Weights of a small GPT-style language model, trained from scratch on English Wikipedia: MLP 1600 ReLU.
Each number is 500 + 50 x the weight over its row's rms, rounded and kept within 0 to 999. Layers, rows and columns count from 0. Numbers have three digits each. The size before them is the row's rms in percent of the matrix's.

# layer 5 MLP up, 1600x320, rms 0.102, rows 1490-1596, columns 256-319
099:632453489418523473494466484578502496512504492475411485475480581550455579598537467554493499488432524625454501458490506593489453486542461452446534522485523519523500522483405553404559539502492542
100:469486522518526575479503577464515533448508552473506585442600483541454460476539538428493550392420365500574454463488534422447511535562493539470529487485480567540505529479524478436445436495523558
087:521532494542433544547475393457507504521527504468572613516502469518496572469521491528463467507479526504561542601493429557514397612491565428507491511522620543595477517360495512494503420394439477
102:495512510443435602447528457427596510518576576515515491399471468514479462470551408520463448471445515572451570537476495531558564521538488609536477530556523504511573494487522385500471483470465530
102:487477565473596487431452513605585491442453568570502509518473440548428534481463382447527458444437484462555523531513480536388628453548495533433473465549516546510407575449441517490510538518517466
131:605449538473551578420561484510543581520478447391576442540427502482544425505501474529438513534527433491447452425448472484492498528659594467523460607463485470507545487515441478553411476456447476
102:515460569423501456408526518586567551429498458518543526553466431463484498466480483479560496503466520461542507453481469497469443500602425566487490575521590521545557458578532433491587491468633593
157:505513544474549441468443485507428551590465578472436467496570451480549491438462478471420449452558503399430534556435514475433476350478414541520457578540516569522589499394521495511416420492488454
097:573543460480484504472452443411592571530452483484541493568549499508561446552492512538529525479518496520627555511511552412571510512449498512459521504607492524526477373451450417480486451472510438
100:513467604467454463479497586547515501537485455488487606445532595572597476564460542493453524451566483432590486587561501582450486504535515493482563494469445432554444492525391541486443504379550513
106:477523446462565600517471581465481420467419502478426460496546420519564516578494459559619467498497490476470420574478418483360550437536538497538537460461453379425542510536470489481513540537423511
093:532524475548430520481444477423576517492497581454499478538507512455449488478478536491459635483556465459403549530516544532466612586555532532464482482487618434554388507539520555575458476468502495
108:494459400360581557432472431576555452415462519410501433570591501540515465493478436560452549522458444487519498477520492526496574505544505532530577512457508553485526413471497462532484403517423472
098:601485448524494494487545540523456470523542521444545442477452453491483558529504537504526602487534439554513427477537460513525615534518579536598494424470458499489516499528474456443592548516428548
094:529489649468432566482530477370457498468428484481477540387514601461534517517462460520392484546521534443522473490425567523464505583548492401560530501454474480515443441413505474465509465434482465
089:420540428561481510533468423538517526572402546463515436521548511537480556443483428573527530475574515534408457488454498454514575480534554395595495526532546482398495474509358472457463422457500528
103:535401510560508505505585422462536422477401486487510461465575516495593501484462478597388527496590514489501536501461528589606444508502492514480507448447559588456496472434465507536551526455525438
100:494561430469570613590502423483396535466501512482454599488530464464576494424601474373573478621514542476472501424637550484563530506486485490466458456490484534428506458546508553422466440533507548
091:594548418477525545502493529502421512456479427473542529558499513491483497468526553505494575454528489517449476546434593542465542465547496465554507526394458491567454522441419552508498573479505492
094:490448477525437502526510534447580500511456586435468496467478561482544593546482604482428520501553516537433496535457572556527446516537543511505477484452520517511510541487480409400384411525499548
090:572513450523443557543463496513466461509593532520500518445500566450545462507539552502529456531496543477509463487565523544429506512523447601600431457494418416450453563571492498452441524448488465
101:484542422499538508518490466515467533423535446439427380557477366583598468575564427573522476553561485491403432429506508527508533486562429434583436512468495484460459485485546449519456456518483576
103:434418497529423571535494547573488415488488527474480565528522500510506520442435517518604564541535533510487563452555414469562474482386449442431502492459639528474569495539557511492604542472442432
102:501510487534535488430404463503524553415537501556585521524448543593472609473463566500402497534440469428533489510468472495462462467412496444488505429462537531542545528512537525515469504526598522
096:529449549481442487433538532533513481536450491509443580483460536563427516595522477512465527484427499507411575500543484565517389553516485546615492416510553479570477483555495503537539496469542545
089:520468491493508492477461644549397478447495532518502501531511466566449511431522491510468555515537490424592557526500529614515444433456522527493463526382444546485468556480499447542529541385455509
099:505561533511577544438530543516450407526472467458447481576511359511543507477543502502479550439441479462526403451533504399448454442470424518475493515557570476465528471616575442517496464436396524
105:478552472471577493512563453484471498475452557492490458509532513499469555588427473443454460518537402499495480509479486468582541543581441509476487493481544513458501485563488546549536517490481428
104:528404476482611583430459530623455405446491432502501547373434630528483526473478448517452463515580456401454518458536525484518479509451456494459478499568527441491627541508569538429585488550548473
096:507531567584539464509501558470550560473544515541481473540469469559555435387483543546531462553503508496390480416595443392511444490525576507428553452448513554446541510514441569478462478548458523
100:492531533495529575510475438473521475466515593464495493582515570521521351495527600637477476551497553410494393541511452453507546480491618493532499436517548444517566464541464430476476488481500456
095:560536539506544490458601545514456613573543524474537612524505547587543470452504543581553484454509427492418510518507495559519566490440458518473572635559499398494415538498510524562433511534498515
101:571507572490446501524513464527506561487456461485508461444460480474481522341472531465532470595460520504460540532558536498508495508420471569507589430459451465448494522447555504541466514499520496
099:489560475459482410442403500570483514560485477528526479527484452381511502480423463508472498503405484601563459640482542445575517496447478572415489491507526410470467469559540533540594413534480396
093:416618448529447531395487569483534454632538521528433574517587480597412480514465489489446470503469524519508579516493509471438578466497482578495530479497522469417556515483540502457588448500469445
106:492464498436570494480483459616492455530513530505493522595504428519577498554553452419557516528401535477495400562480540587489576496584426446557459449519562545476427469522497582477573485490532472
098:456445435562530487420493558485547454510509416483525454371448483534530474458467505535501557510440551522491653466466503450567613476528457562578510490558452383551476646493596492485489485528469529
104:441493508511429583452484464507491468478542527469594510498379489523459612584517461471485533508428545507641485424492539503479544437451551414413518510508530456595421490586515427555547520515539463
101:511573477506493417500475456453491457421503580506502438522489509480529435429544475515581482533431404502505511513475564452512568447454584501496444454486473504497423543512464502664458486535552450
102:499504462441458538538442487561540448462603479476463527442528532587420537487485532473476568435490479465456436559530424502487436488555471473517539465475662441597586483497468448548501534535527484
099:573424476465544537515518536542573505564481543547479447479491468457400566514535560588518495430464392465491602518574451569503453505524481476512565540523436524480552578512478529555430535536477501
105:534536555519520542516524449481540511507485530483513489561511486445541569419505426492540473519462518505503611408481541510506487500485421573621477645521567563440522524412579517482604476534452444
095:455457486511401462482480559509459475478488491582639451626479609571476487477637436537473517519434514499498494528549529471534548509489506439494453464380416498380513429518468493504484531510543520
102:413484484506501476456581477536455526467516508422514512538523540440532492497391385545463575503538541478527567433479508495595499476506463486566507460461590448469526516532563549514516462505526508
105:531491453477427459520595576393539441479552529447494492445514423564531557427490530547457509529515485485525598465477576462448475425466467456505557566440525459407451516422485507449473504504393589
103:429515488622456469534558514531484528466531603549596482504570440439540519523493538502433429535577537506504495552409447491534503528548469544468548540466489417489466456546543521523533546505538511
097:449558612514517465435488457458584508548503573539480458494463425544542557529396536523449476463539539518470485531527491417480464525505553525540514522558464473495462491491540458544569512582459467
092:563557578499519524438505443516536485408504507425424565419496438627487479485445499433491483533470461542536531560572496465496537551447468509467562465515477508589587506538443519489561478573411441
101:491563564517468469513521495489525526491456548528543554498578459525431467508476498494568485488590398460482466528545444548481583451509516453482536486541515457588497476510596395496483555602549485
099:475426440475459582491486551529531532401470575498451459479564471464465540477514378455512408564533536473509445472509538485501473496553494477576466500487550414558492487506526500567589488524457513
099:479503553483592523505412546524372506510455464552350531530522450521589527453478485551516455520554522490547494528495564502552480436465485480523485441537600482565517460537532506480490505491443497
094:486563540433501502424447466313463485438442570479473529614516528515573439511494530559554485483528520439557502485480544525472485439510522503606472457440506544530522493512540486482573585420542558
103:442491530474524482475537473479579507502569500516485471427479523445579558493473462582442444482504528469509550506493466491542495436505517483526509499542551529475516465473381522433514495508463502
100:607516420489520497448511496433563562539546384492465515522504479475435444477520546483500446498559554445429484397513580473443470566433471642518537517491495546536496472475447522449393550517499479
099:539496445477514529440418489489480481572512507566441388506597557564482537531403605528470588526499511556479524408574600523457489435524483494551527513449467413543482568547607571472525472430477478
097:599500506489495434489498521512457523534394487509420480549470580500491470432441516516535448452400591442502578525500449511515462506461523549415567605470524451415429432495487527564482565457530492
117:364549527546498466426521538552447420569504528561473535526546431483438543510480566528524496501599498528467505488574504582592513493489493474534513490523522450495443485470420484422443524420480445
111:554441533518541561466467523585507517558451564399612513484482492591447540441487472572422432523451498512413394486500523410391605539534478521520463501530434545461522502505478537431474621427508481
108:521539419487513412459526542504585471513474518587555519483455458484554454497464295454571569487488489518547571458443430479484519454482537475457538494476525455539577542490503572457468436468485486
093:476517436502580409466410470519494467457470544466494482514427567445481446459470524514411463417511521440514588536518550473532482583576532397512508551508562467574508429523445492536522440491482445
100:408562510482527520458559499574545596495579486522595478463504556458468519483520449472503488492583535476529579491446481435508471448582444461587506538499487461460479524486587464450440510495463526
125:524498515483516577469435510476486472397575534521476529423522581559358471457446507453537530431508525445517518407578568533421422571603413485473545557543631542556606479408479546498487564516415488
100:493558492467500517535403479567479528432521399496461521532467468470533446508530569481418525480479503604492562508498427597519478463517527422497497439530603462482461486470587475447443498489482523
098:525511481519529438416560520558544453549491473470511512576517398510530528516461468476498500473562488483413495464485558451499477603427547479432410391458560552535458492476543427458585449488397385
103:503501485476473526491543561505460515501537542403577572540562473509429524554456454501480472510466500444454497464495535607490505529489558486522542466514456487506451482503484414562442473551435498
100:529470498516489480540458466512425548595506524564414567610495460436531519463519466475433533563616466527459504466467471483476506485530463565479527565417531542483505502486457457453394408566419511
090:550427510602492463550542424472492459543418518505499481482479532505445556512435548525569450501579491530506525509512485584559544546496656433579538477472465456465448536526440449430518561538430563
096:497525465577421454545512571622524522531515479491487557474490498467463473487556483503536441464469526508496638601393429513502445551468474558487414512575531477526517533450484539475428417560490472
100:543515411462533538531427511455523476458506583534429498576448423562517570490580548414496472432463530541511528563517453530483462512451526602551479467433557522566470536522500541556420473493532455
096:495461536489428463452439470549471499495490476528493586457492478484513463396459465515482480509560611539517581457532477503602532501548529481501447431457485509458417554496503555423515420505560396
101:639443517499457466473474430498537525510490434578496530442491540542474549501495493391560426543421569552511471363594494424528481469481555466459416519519589541473486584569506517549539540555560468
096:476474632534422445536480548482491426463479517518460462448569531454522513521505489450582529523491423517528482525505581543532530439476433492600457508542504525580511465462530487467589518461537520
090:552524549566515486508425503483543483552481524516511420516514464477457500619502559507488496550494463443462433509607473553512475495438505466495505495483485462515482530523550509541441453487477425
098:601626495531462525505533462574554497476566500437541449554520533485560563477535577526627504548486489514485556453480508503491492534530557541539486570397467538441454538566573483629472554499543525
096:528463500512494476447545509516554510468402549455489488489472517464580423511469495469437541525506463508531492521546408438580462480497505492487497358459527547600469413502490499413569558489487443
098:473501508550441468467471555497515498461467567442431464484519458505445445436497510455498455613579623489588549522526446439552627479563541522402536472466420479514510499483476432427438531536528480
101:468461494451485433471527561516524496508530497518382569522539489446531503553446520473378514502437498484549528521571525578592628496520537467459541529488489458594467537478426495522497415472512469
094:547535479469536438535446492480491529540482434571606558566449525570517532426564448463467416431532496466437513466443500542478530423543478464451475543530589490521598576507500478519424544457538579
101:487612508513559526487518518538498469540458476487439500452437448462496623422456593563471544579479579457552570486491535501588538457519552498457513511440525465505464451530508492483393464573529494
095:420475447489508499510463479541471440526528491479477491505477384559492565554415461498558535508461519518575509462483454524454545602464507496510429384647499378483528502461528555454561450463509588
107:540435451493513534570504477459598537547480606490500509576495491507559513498508478512453495531528486409399521469541594595512585451450438551515606477563516454530458511543417499561495506520481465
116:611597417487571538498439583492425513501520503506604487469494499571421496440493501412559479499576644427521385517490503523526592548504465503485464416503576591495468582472491516486579485468486452
089:504598553624495495422484519493518555434485516453469490482523529565444533456475477560423543557594424465461467525482371510572556473421436512527484513480547528477482506362554547496571520566444478
100:521457520405544572410512565476548441506508451626453586480503486467507558510511429491503565576498484523577432445533590413514505474474572500532440524610534525535556487540490505584454454498502464
099:518574469525507518448537428454597487498508559527514594484479435514514458459571519379516509596473494535455574613420446514487545456429598442466404535454423410458458538510434539559475500515454550
096:514490492419522439531453536468473463589515515552451494390514455443506504604466409595518544628431581478503500516471459500453529440594540481498401536535535614490537492482453516484484532445495492
098:487480464533470472471582502448461489444512488484412476373491441541532413567528520503580459557470509491475497483466454452480555550435469483494521578491471509442458516457455443531386445513452523
123:471456568368473424475473446514460543506496461469529579508592558519492459494495539506436385510554538479496553489461476534542404465541458462470539492540501425476429495591534493504439534467536452
107:560576484477483527473510581557443466499513469520633525518562488541485527550413492456474488504497494503504336513481528575465540435529510550475511488529583423577435479530493592539433412454422564
093:573499459460433460525490507408542492440452494522506491523504418496447494512556417513518388517482469526448456440406433572482524587506503495494532509456527511572399524448481506492531574342442554
098:558542431524482489500486506550578547453437484435446564447513517494473498432444437471414478481598479540500509542555500461524549527520519514455525489469519503577428478504453496553493533493536464
110:471540514546578563478500478515429522475577436418426562410519549490493559486474509516515538508487434473544478559507551437492466477538419522458539440536450500442465520486490512534544498464374506
098:469543542499556510558526529471433492498502490483544539549541543463593559489532504587484582464594428533464418498505458506542446425418422584520454456402574411491502560462505554451588559438511526
101:500541538392410602483469541493452507474513504532372509575439427509593551532452478470456538502528533539478499506578565497501508460523530502413499471501515506532410543518493481541508537516512523
109:461458572520528558520493505455485501551481522433486398492511459423494516476471483473456448440529488543502490577456460450492464483508461533415444464605474507577506545446530535546452528525451481
100:420538434450568466463487423484451520517548489451402472493548455464493453470475511433433472549502414495511454488473543506460509427496498511486543501448508497460401581444535452547486545531576505
099:534586488531594525537574480499498449520505506537532361629614541540517443444487413513545481477536547583492453479489526588442554501561459500535542430537540496513496485546430560533532454417436493
097:542487463545435460447571504542461397476524521518502439437481574448459516589525394503494399505571551463552482433530492574534518513451555509518547400521449511480477504461531455440473590450523471
100:454501570356556509450460484492513602422499588476494502405529507469443700503510543436470492496459473469436459442491440531524530514587568444483553512515461474468539539490440555526499553516435426
091:476488475549492576501529585519533492511553520496610528417501537507528480459475528439590456533480436480557609522442399528416485531599424486556488503403463536434484490463501496570596479478547471
099:450547575497535459569532512451517514410580585532488446573505473421489539532495411585375502498506444398531549482528490559513409578568493511512478473539482501502508444479537529530431480530588402
099:493450486511494455496504518453580588448500380515545516585560473495521542537491604475461536537479523552543443510454527471490596449492547496503504502478610434479539395537567443509532538516519467
095:523493446467546618545463481453532414547524571477464515463508489561629490462515451506492483471501533474452452467449505466578561446587483547533544453530522495544504544510433511494541526488467516
100:448428462452464551556500478441493492431564494456552422441504462504470522531421561451589498521559536548523379484499456533507501449512500505471407549449441497472536564462500471442506473481441545
102:576527369495473544512537493509556471509536511423501495494538532491548512564522469436504461494526541502486499500446514473596510493567475518550468517423486548406488512556480512516415501524483512
095:562544508556507498437478458594466533489562567448506505468567527468455496383506524451452530556415540466554536533567530553495459418530503535561610479496469548538541659447477405494592533431552467
098:499538475521423479492532572502485466482485430439527487578486515478605427457408453541502415499474543519566555556550478483510499501503481570507464546536490531517465490569477549475593514585488465
# layer 5 MLP down (transposed), 1600x320, rms 0.0993, rows 1490-1596, columns 256-319
106:478471574551517543478482445498400508450421443494597522521546509442390579553488580541472501546598436509527499612582571449495500493515566509478566422502479469497496396524452529537529406500451499
094:604453504452508491549476473476497550533417430426495520546442551565577569555449509549611537539507512560444482465535477485515491530548550466438548518504557583423475416434388490588593527471467473
093:551530413416522577595372438624478493491411572495538365517582564437451482602548439583534516541579443448410523466516579503467498541560457487477494581559457504445499533581485508502486489537481454
103:506497501435426483553485523554542581504467535500593489582526497491498459338470447551513513534498547455495488544607515455451429416484484525474602471524542494611489543499445471483341492415493472
097:439492474514401500504540525457474560556535437561609524488488457475602484554494551501464527561542463542433498495473484415470461384476519477506491413501441482523555594460536497444468647479493473
125:518533521504479614577521504456487537515517517407567452467427486451485504569542453532459477447411516559471421506521425454527545564493543505459552480476463433563461492534433414505505506549558467
090:418573414575490430540529474451539392471492501489465496476546543495553558500520507540349465422565507473455547510476500493440482514481524467501435464470420507476454471426491529545528474396432476
152:523499528547458528482528605580493553526474505511460564440523448509628535480457528500418511472548535547464599542406437515427514482545506552522425533527493614477541508444461610433543463533526439
094:565449426558516496613511626480470491429636516494600576492488533471602569423485474572474468475525490593516504517427419468419517425518495478542568525518472475475481520537522475526592500505577478
101:531518365537558443498398471512535537477468476488512516474566441448461492421467569556504488513436500492512514471384564503497492519454504569427351456471469552533596565547472439479447430515581396
105:474431558491601553346517525560593569532472554535461493474497470506466533459502466440538461427539512488441516437483496498443407584549472563569584563534547493512389447500451559587563436609518536
098:488547546523441538486505438535506543426484485418497595534489493552587529502538520499532506494479428478508542456491452447553486445498473423401501535494505535517598445429508528415457546573506485
106:416492564493401470447537481416514526497507471446466502383498440562519484498388451502554536397479510527501526477519540456553465471492521465624517595520677500509539597474466523493506539603561510
104:519465431485430460610532433487525447538564445583525469573412431467497415505495540465642514464519527426516571488480571527488542503584538494470512476548512423599571498509520574489433465514513511
103:451424558488436527490569531501495603485475544491540441581536435578563493466426517532494467452548505402562433588481492460534432553454572527500444448518634404474580535473536506440426473627518474
092:582507499501458422452570517546510466479483527423483484551456436416432483597512546502584504596454501483523546475502514447502555515462478518432580434424567477528501581466459567569529411498496537
105:593504515481486510495567431439555478468495549598500518485538431457533451449461428479551418627434390482496417552392556445546575444484587511605475536488458523522571492489450478516482461459556448
119:531477463432456537486505534463514492405464503468551512574441430524478567485453511419514462519570465465518500515445448479447370487471504493447608500485491558348456607472615481437543486407441444
093:482483497455496500595501525446476461442473456456525455477400460525550475440474495557510475593563507422569422498546543444510542472555573506474412497535535482473538453548548584529585472499475564
102:466511511446546540477419529518556505488469543534424467525457477418452529616461509516495484496501457553533468498551438538543440573519546490515441571477519551668479589520527506486545441460518593
100:503584522467513445535454461515527435435506539488477479519506559524527489468507555538445493503379441501469463560471533516438411490499440528559524485441513487528498492484465454481500523511475558
113:473543559595493500556555602537516556559488491588490483475520524504488465530490459555554554511546503482525555538444498544483481548494393489466531458549401586491502532547506590482663489516553561
087:498586460518518483530482543504531549451510456556533383561483529418535505510486463416425521468443528552542510429463496543546519518526503541545574607515418471509482518498500465521542455522525461
103:461499493477425471610506523464486533496436469468493506472527536468509479541504476458557524389555516531476446584418503456444502480495410662535575458529471464454490526526410483480552606511447463
085:498432494516643534471539510562511473521563400497581475556514460546422393561542509491531487487414523518561432518539421467501540552517581483513524453517511495578524468467472584498546480569597462
091:436493506514542542518466510523517459589560512495557488571584489484562547410530446509524442458509536519645479475543540534499495513664560544473568560497444474512496499548484497502408432559525558
099:562426483492499421537494463498552537582509483533511484579583535524489401396519485493565588493534481485508515528444521550503498539506474408523568537475412465561568568398428405559435492545533529
099:528480531484480432469468554551418550614564476534526532526497549414486418474563479426529590522410490484459354510512510496482485404459490465506469538523437537518557609452464442520432495498505415
105:388543437548494473533520518452509584447510489485477418463516401530503559547650478577609583533526443478519495467539565509456510534443521516514627485491595522451519503513556553550645564539528480
083:487541543413473432460609397479606476520497501502520398496521537487501516475463416525464518440385502421429465469561531465445545516448522463469475548482517506481483523546544484481516444423459545
107:548456412432514535469432467453577593453511452533484542394493504501527446563458481502425425439470471459624556469434538408440497561492480594541511461514450562525450459469515590448469423483485542
097:530407510563500539611459449517535387441519454513517565572591522538454518520601540506481599562485526493580576541484524421428400552404469375576395450510519556551506534551514478529471448482600429
101:430531497532520507502459443514468414519492522518424507484510444528453434530512511524510385480446513472453508521530518474556523486437530519477479551401593542463534457520431457520515451502481495
105:437526515525480538598538550372588460448477533456469434496474413464550487546402594508507473410557460493464492447475551522593450441540459486502457480551527458488480466506517559491428496452516497
084:356528466528526560544520398455477434503491510449537456480573548491454489541531494474540496458487508553515594527450494458549484536559413429516479518446474461563524518534501463411359580529441495
101:590434523522522475447536562435357457432565524508539552551635553483517487496389576494471499530465500558527522438505472555443529539491562472420481440513484426444499567399550531480485481564489540
098:439477511516530598648526476370501524525398492553540487583478557447491519430496504426514537426504542458435504521481587584505494581488491470517499510459521504507475485433500498450575543544492500
100:473500544566488551521492534522439605498507512505498452512480553553540412547478524403465478478466454572478487496528482456508421507538467562493533445514463504527398457398511520578571524393389556
106:477452485507531623445505517430554493429578562434395577537591480532545528439503501513528494444463619418538521550494455524513358606580477360499553449514474495485557458507463408488431561487508451
100:548446511457526513523520518479474527480493513526578450452398571463481526388545497520506458612444432534489484500431455483483552498475505503499474500505494442495488496518535492393575571535523518
087:397451493542461509529507482525531498474512536399518352588439560506513614562467577548571622560513476537477516474489439516465511631485420547496506474485485459453449436423604355504351491552402397
103:585465492563416611479487380522472489448490461482520541459546541502483474549457509484583528448524465500518447527410501505497587514546525500581439531541459503496532599479475502525471478438548425
063:437500545409511505455589426408569470434496543436472462530463489439528475427540443466455439512600438493466450482515521542493531490532453475454519523467515571458428489484484548545429519460495518
095:408441547443496405508423450580560429418583524538418453497498406441518520445512566533455486532514563573544475523553462445524480476454440462439479506529511479466495587500530492531421421520499401
106:472412513434520494496539491420464452503491544520480610527475467495438508569629510522622508475464386508551521556513560523581493526546502558625467479481620500485543562527541546482331480466466482
098:458495508466543608479547544381545541486468469415420478553524488480462563477561536492595557509424521406576608615478447479457447475569555471595461523478584496493543580466522471524415553439558474
089:441399544450576537508497482508547515472479521510532436419498457514606502542480523535474518505518537441463474510510520444474462456460372511536491477498531515506417417496452516537526467544481455
098:495494443562455490524519492545485432583500511584456559385449507461505543476507445449482513419513533505483463511537534544499395522540545545489571500519458492498488470484465539619496524498473515
103:495528564507384499535530482553477575437546474481506501503553426525514508445468474580530444403497544461508518484477481446567559475529522550529523587427539561506501492448545442568566394526523424
096:514476523524499383503451471419509413569503526540474438535589565546547496487429496542469555521520483473417517577499482520523614466528545532479498490566585482413509409457485482533569512557503434
102:562478482473399434639481467581503441427547474475562507509549524441465538479538574551460441469583522580425521533521513480515527579403508523492518448417550456536529481420471483452444470498402487
100:523461474464613506516433535468508489468534454530504554575480422472533510514586498581461534428505481444541514581477595495577416505537552569476614496431451565489531479550477546511463442433552432
093:505520477506555473504430558534472496457524503477499455464527354561527448488470452413575567495531418522505430480466482472426488487522511429497507504433429488405535569538547559512549507501507376
099:443494515555505509488443442462463492487464456483529576496437502496505595433563456469524533476502493567536483483520515469431455512482482524628430562542463460466464490408518461453591590426482393
110:447462572496519516503476585519569476444466468513458478456526549500527469502490531513372477414483559444544571480462532489489455532477406525500428487547458431444518565550498573492541547577460489
089:368460515524511564519539490470525517523569470502537520407535504605510518496501548488453544466524460515465481439527452439619472402513500548540528448544462554589524482572462520458447393496502533
105:517532605458477487534551534499450568557546452510420588550477495546543469508591574545474450533580478454487549588527499460382459449496473512488476493495501517547498449458481604446590526550481469
107:515521450474526544511549410524544448445551456487553422457490491517486558481517545482474501470513538578620581486501585525528538446467498485568539506536506514576510532551469544439532394610505418
090:521427561499401485487532512513490417519572465483478532497506581429511489502530547529465373531493424494514455485543489532471542532453510519529520512563597599447536539448567458539534543537532557
097:567439521526425516511456552470509494537473519443501571449500532462554541499406467455424519446497447533553573499388504522535530512490494551434486439392490459483518533376475573495584524530557449
094:503470449562408420492549436500387410530448544507480500530549500557533538548509467451486490507427495562466523497578498463558456460460549439438435472548479507512463444455575440466488511522502468
103:516459492458493577470530454461454536483539497519530522405569504448510489504481557554501471492526499543481555481535486462493481534437415504542516506417464510451479593445551552501818508552546640
099:469437492577573482409570505384545468499397485530541530436545513539398480493537459494461480462543506423430508453526472522534599551551511547487593442558572487517480557515495511489644547525529474
105:433505552481523557549507436428463537556406502505526546472509455540463603485487496464440550515439447430583472494497514435452509562599456547458500539541470563564470494411533503567542504558476478
095:508494513487376493430444486479467549589467429509517473446541517571396525472540482504580490465443524564578495587447470597542456584507467487494498546539486487481600431524468563530434477490522530
096:518455495407438491564506455536489540518508480428448553562520472496507414478459524460457509531452498409591464442561530481488544440498467503431536519476546595478543545508454420465621527517514478
091:455519545523593464470564430483483523564463522536493456508430484530471515395462421424489471406519432473530496472488368537537436418394488433518511523447522471563505479507483519510453401500520504
093:515541513520376440501489537549484447473565457503524466547584606513496648544506531506486513492480521465393538459520568441522481446519497495476494538561446395552523533481593525481511429544521467
103:490530513417432514473504427405488567433471458485537493502570503469504514542547446453507512544508523554590500433522560479499543596493497465472399596567386436397522587479532570604491524560553447
102:520427496566486474537478530460470446429497447478487436531480467562435494503595535552452501551475467479399487556588513549456634553470583524514474486435489507508473485504489493520566462386437634
096:449424500430564475485494591485525564569432547490513470522512510484621399477465517651455557392558454502426508553423507533390594487478467545519552507517479565514504511468486493454575476452461562
105:532520473480526577467436537523551541525559483524562572449528501556562461611387501493460479507426478455563528505472460491571449445487506461471540539451485511479477506529471466492371569464543429
085:442471536522461493575527418493459404544492493450444421493466443526478422454514534415492444489479390550484465587503490532464561424524457519454535432534551481539527613572456534460511574579486588
105:544488507425493477519594570459596474493402675463450451464412496462451513516490467528507489506475530561490563538500493520572474555580562466476482481469510486505548429417462501499517476509427432
103:503583467553643493534536521461442538485495403577472539445567604544408459458525467538489459470568503527491587523398464461505550627478528448548474486409559530505461431456583420601612478557469470
098:466423429417482506553534520463492523478583495508488532529416511393542459594613422521509597392453474554467521540458520535493487499496471487573520552505573531484459537469538569541544522496601492
107:508483467524445463505544492531520508513600514449511475515546506490471461406556600564462549499498457511500467456520470481567504434489541544531497494430481480444494564456518416508529478593485512
082:563564469505469447576535433576491502552539558439532474528505469425591463444512509474563540558531613458543480436475642461486549477551403436473480422447456401435496537516332505422435498539492474
104:460474463557487489554474483369588534522472477492504495476483549526436499426537559479490485466483494466555527470498472527429526535505501486522438454504492494476450544506515466420615505512487480
101:537533365569576453528540478540557445493483402507490462536518447446507518442491546560387506526548459557599498507567542509583544453596474516475490486389555566566567519512521552538502435410451519
106:545469424501508509532486600534554541519521407488478542515448454547505459543538423542470522441423547469537489477505504511502618510473451571556521486522531473376485503520452518523595492525530594
129:586447498419560447549460524509577442515494457475484600533541424519485563484534498509508547413536488479503479549527468516487510465495455529486376364482549486418381534518499463484553518433497543
083:437395571460487611538487563523497492595506552553568405584460479539551456511531408455572491461463597527502457437526510504402496442473611448505520508582509450505523534576405498429687532464493510
109:492452490449490506429528489513468501480459434566513469491494554562561483575557496568484455631550495532484547558452444505447464529554475499498529530393506482509436475490501525449398503586584495
095:511484453502610454381375447642450576465459452517598511423511514465505457494492506486409537487458514457480486541473486511546447491476477447474476551569519507603535544502554575538467475541484515
099:467481443503566447476589545486450562474573424550526579517526556524472601547521538513501546446503479498446554497533414553496495565523481478561480500485495500539521576486517427499498501615552510
103:431462402520473516581471480547518446466539490450437482487463452430537455586502490533514479488563580522595420506466513515529600519421426466439510538439379531481460479520489513477482508565431575
111:477477493513516562480439504490561393517546567595488409464370449431529529553523483473593568493456519483499512530508508490470517456426569572518412519508476601503530546461474521460528493484424544
109:553529456554553433594513513489501504528495470584485477494584542511434479414598480504530493424428545479484459598473492500574564576461486487454479421484496432467488433545532406478592555517495491
097:505511485488541541513457447562530503524622525397523490473578525485530547593511536471514501609485577505459542541474474494560551438527513548503406398513467535392512508576530483462598471586477470
088:527516470505516558522526559503546588460448465443450558522571490421512411548537442604584547509439447517489551491521523465425545564456502385481373512514533560508575465498503441520513496579480538
103:536539491453590474505493495585514561597448451524542512485470484465459492492453547471450513518446485483494535488517531596493520562450486435507599512413539546493514532467520565455478563576464479
106:486475525526480540497498409527498480622542515509598536555519595477396459438494514501441487434664578514473485556451467424497555571494483541477433413488448538552417467526431534543434512447581438
110:465536430571478484564528420441535490518523548460437462546460564520521507561598504442516555488440455421515632553459558491497451562398462433461562485562474465543556470525468441467433471493639539
106:488500383496530467506502488445533477448441565518540459494554475384503472516522469592567523495426533488596432440473532369560445534509380518500485501488538542484573504474519520550371485419479554
098:488536478468516433605515547417461535489387537527395483487471414506507495548461484537537511503523527480493522529449426458526574538523530473579516492486486425565472506593517613525402462416488485
110:473482417489495409394591516518419515479504491495439533533526531584453394475487440495513488480441418453543480523504530487562551375521472541423518434600520479486474461521503505542467493479513561
100:433416485560476513438523540564488444554470544575461557437507481520503492503482532421444473565496434494485567468500555547540516532518479451493388492624487483536456507574472523499531496474510632
104:520476532489471453512545493567424405473439512540555531436524590591568431464539604567487583545457576443505510447457549519473536566519541532458493521445470492517546570637489551505559445480431536
081:453556532534535488515355445534527537443511514519557346519458502501534496564533424422593595497534559556543526568509591567504466511549562391535514476422561389481594514416501472500464406539485556
108:576417471476540551562557582536517457440554449571520546493582596508452483554487584516511437550455495485491491471559565504568506490475472448431535507491531383520464532599446525437622510462531568
097:511461513406430531471460558506517443554504529506570512432591517518540531469514514461477555501480457496474411412512519464556525507457402443420592432435416515457461583592440498520451445575532534
097:503586427442627525460423504393535513588521428577474453493434413503523484414505487560421507484444539472469534524486490533437502468505501449465446517486561554433465442373510507536506560562612470
108:455540467493439528548559548392464390476507545534473502470477504428501489596422656458422548517492525485538500440533546486400617563561613491506477514586528501428469506490472529586498519469472459
107:536483497545513506532484512564512490481569510452542521523437561539575435494495551496453534425587502532494609501490599415487501503449511533522452429413468500500454435585419523448528499473500517
100:477617589488452586455526497462574501545538400555441461505428449520482570599446500526546500549477459483508527444577521513535474474566504409470509473479447393450492457549576496509462550513513587
097:535588492497454495490455524440517451595550574495563536508565560428451464455535530455493509627523489476488501451511445585530541485517491430402482532544431476530590504531482495543398541470475508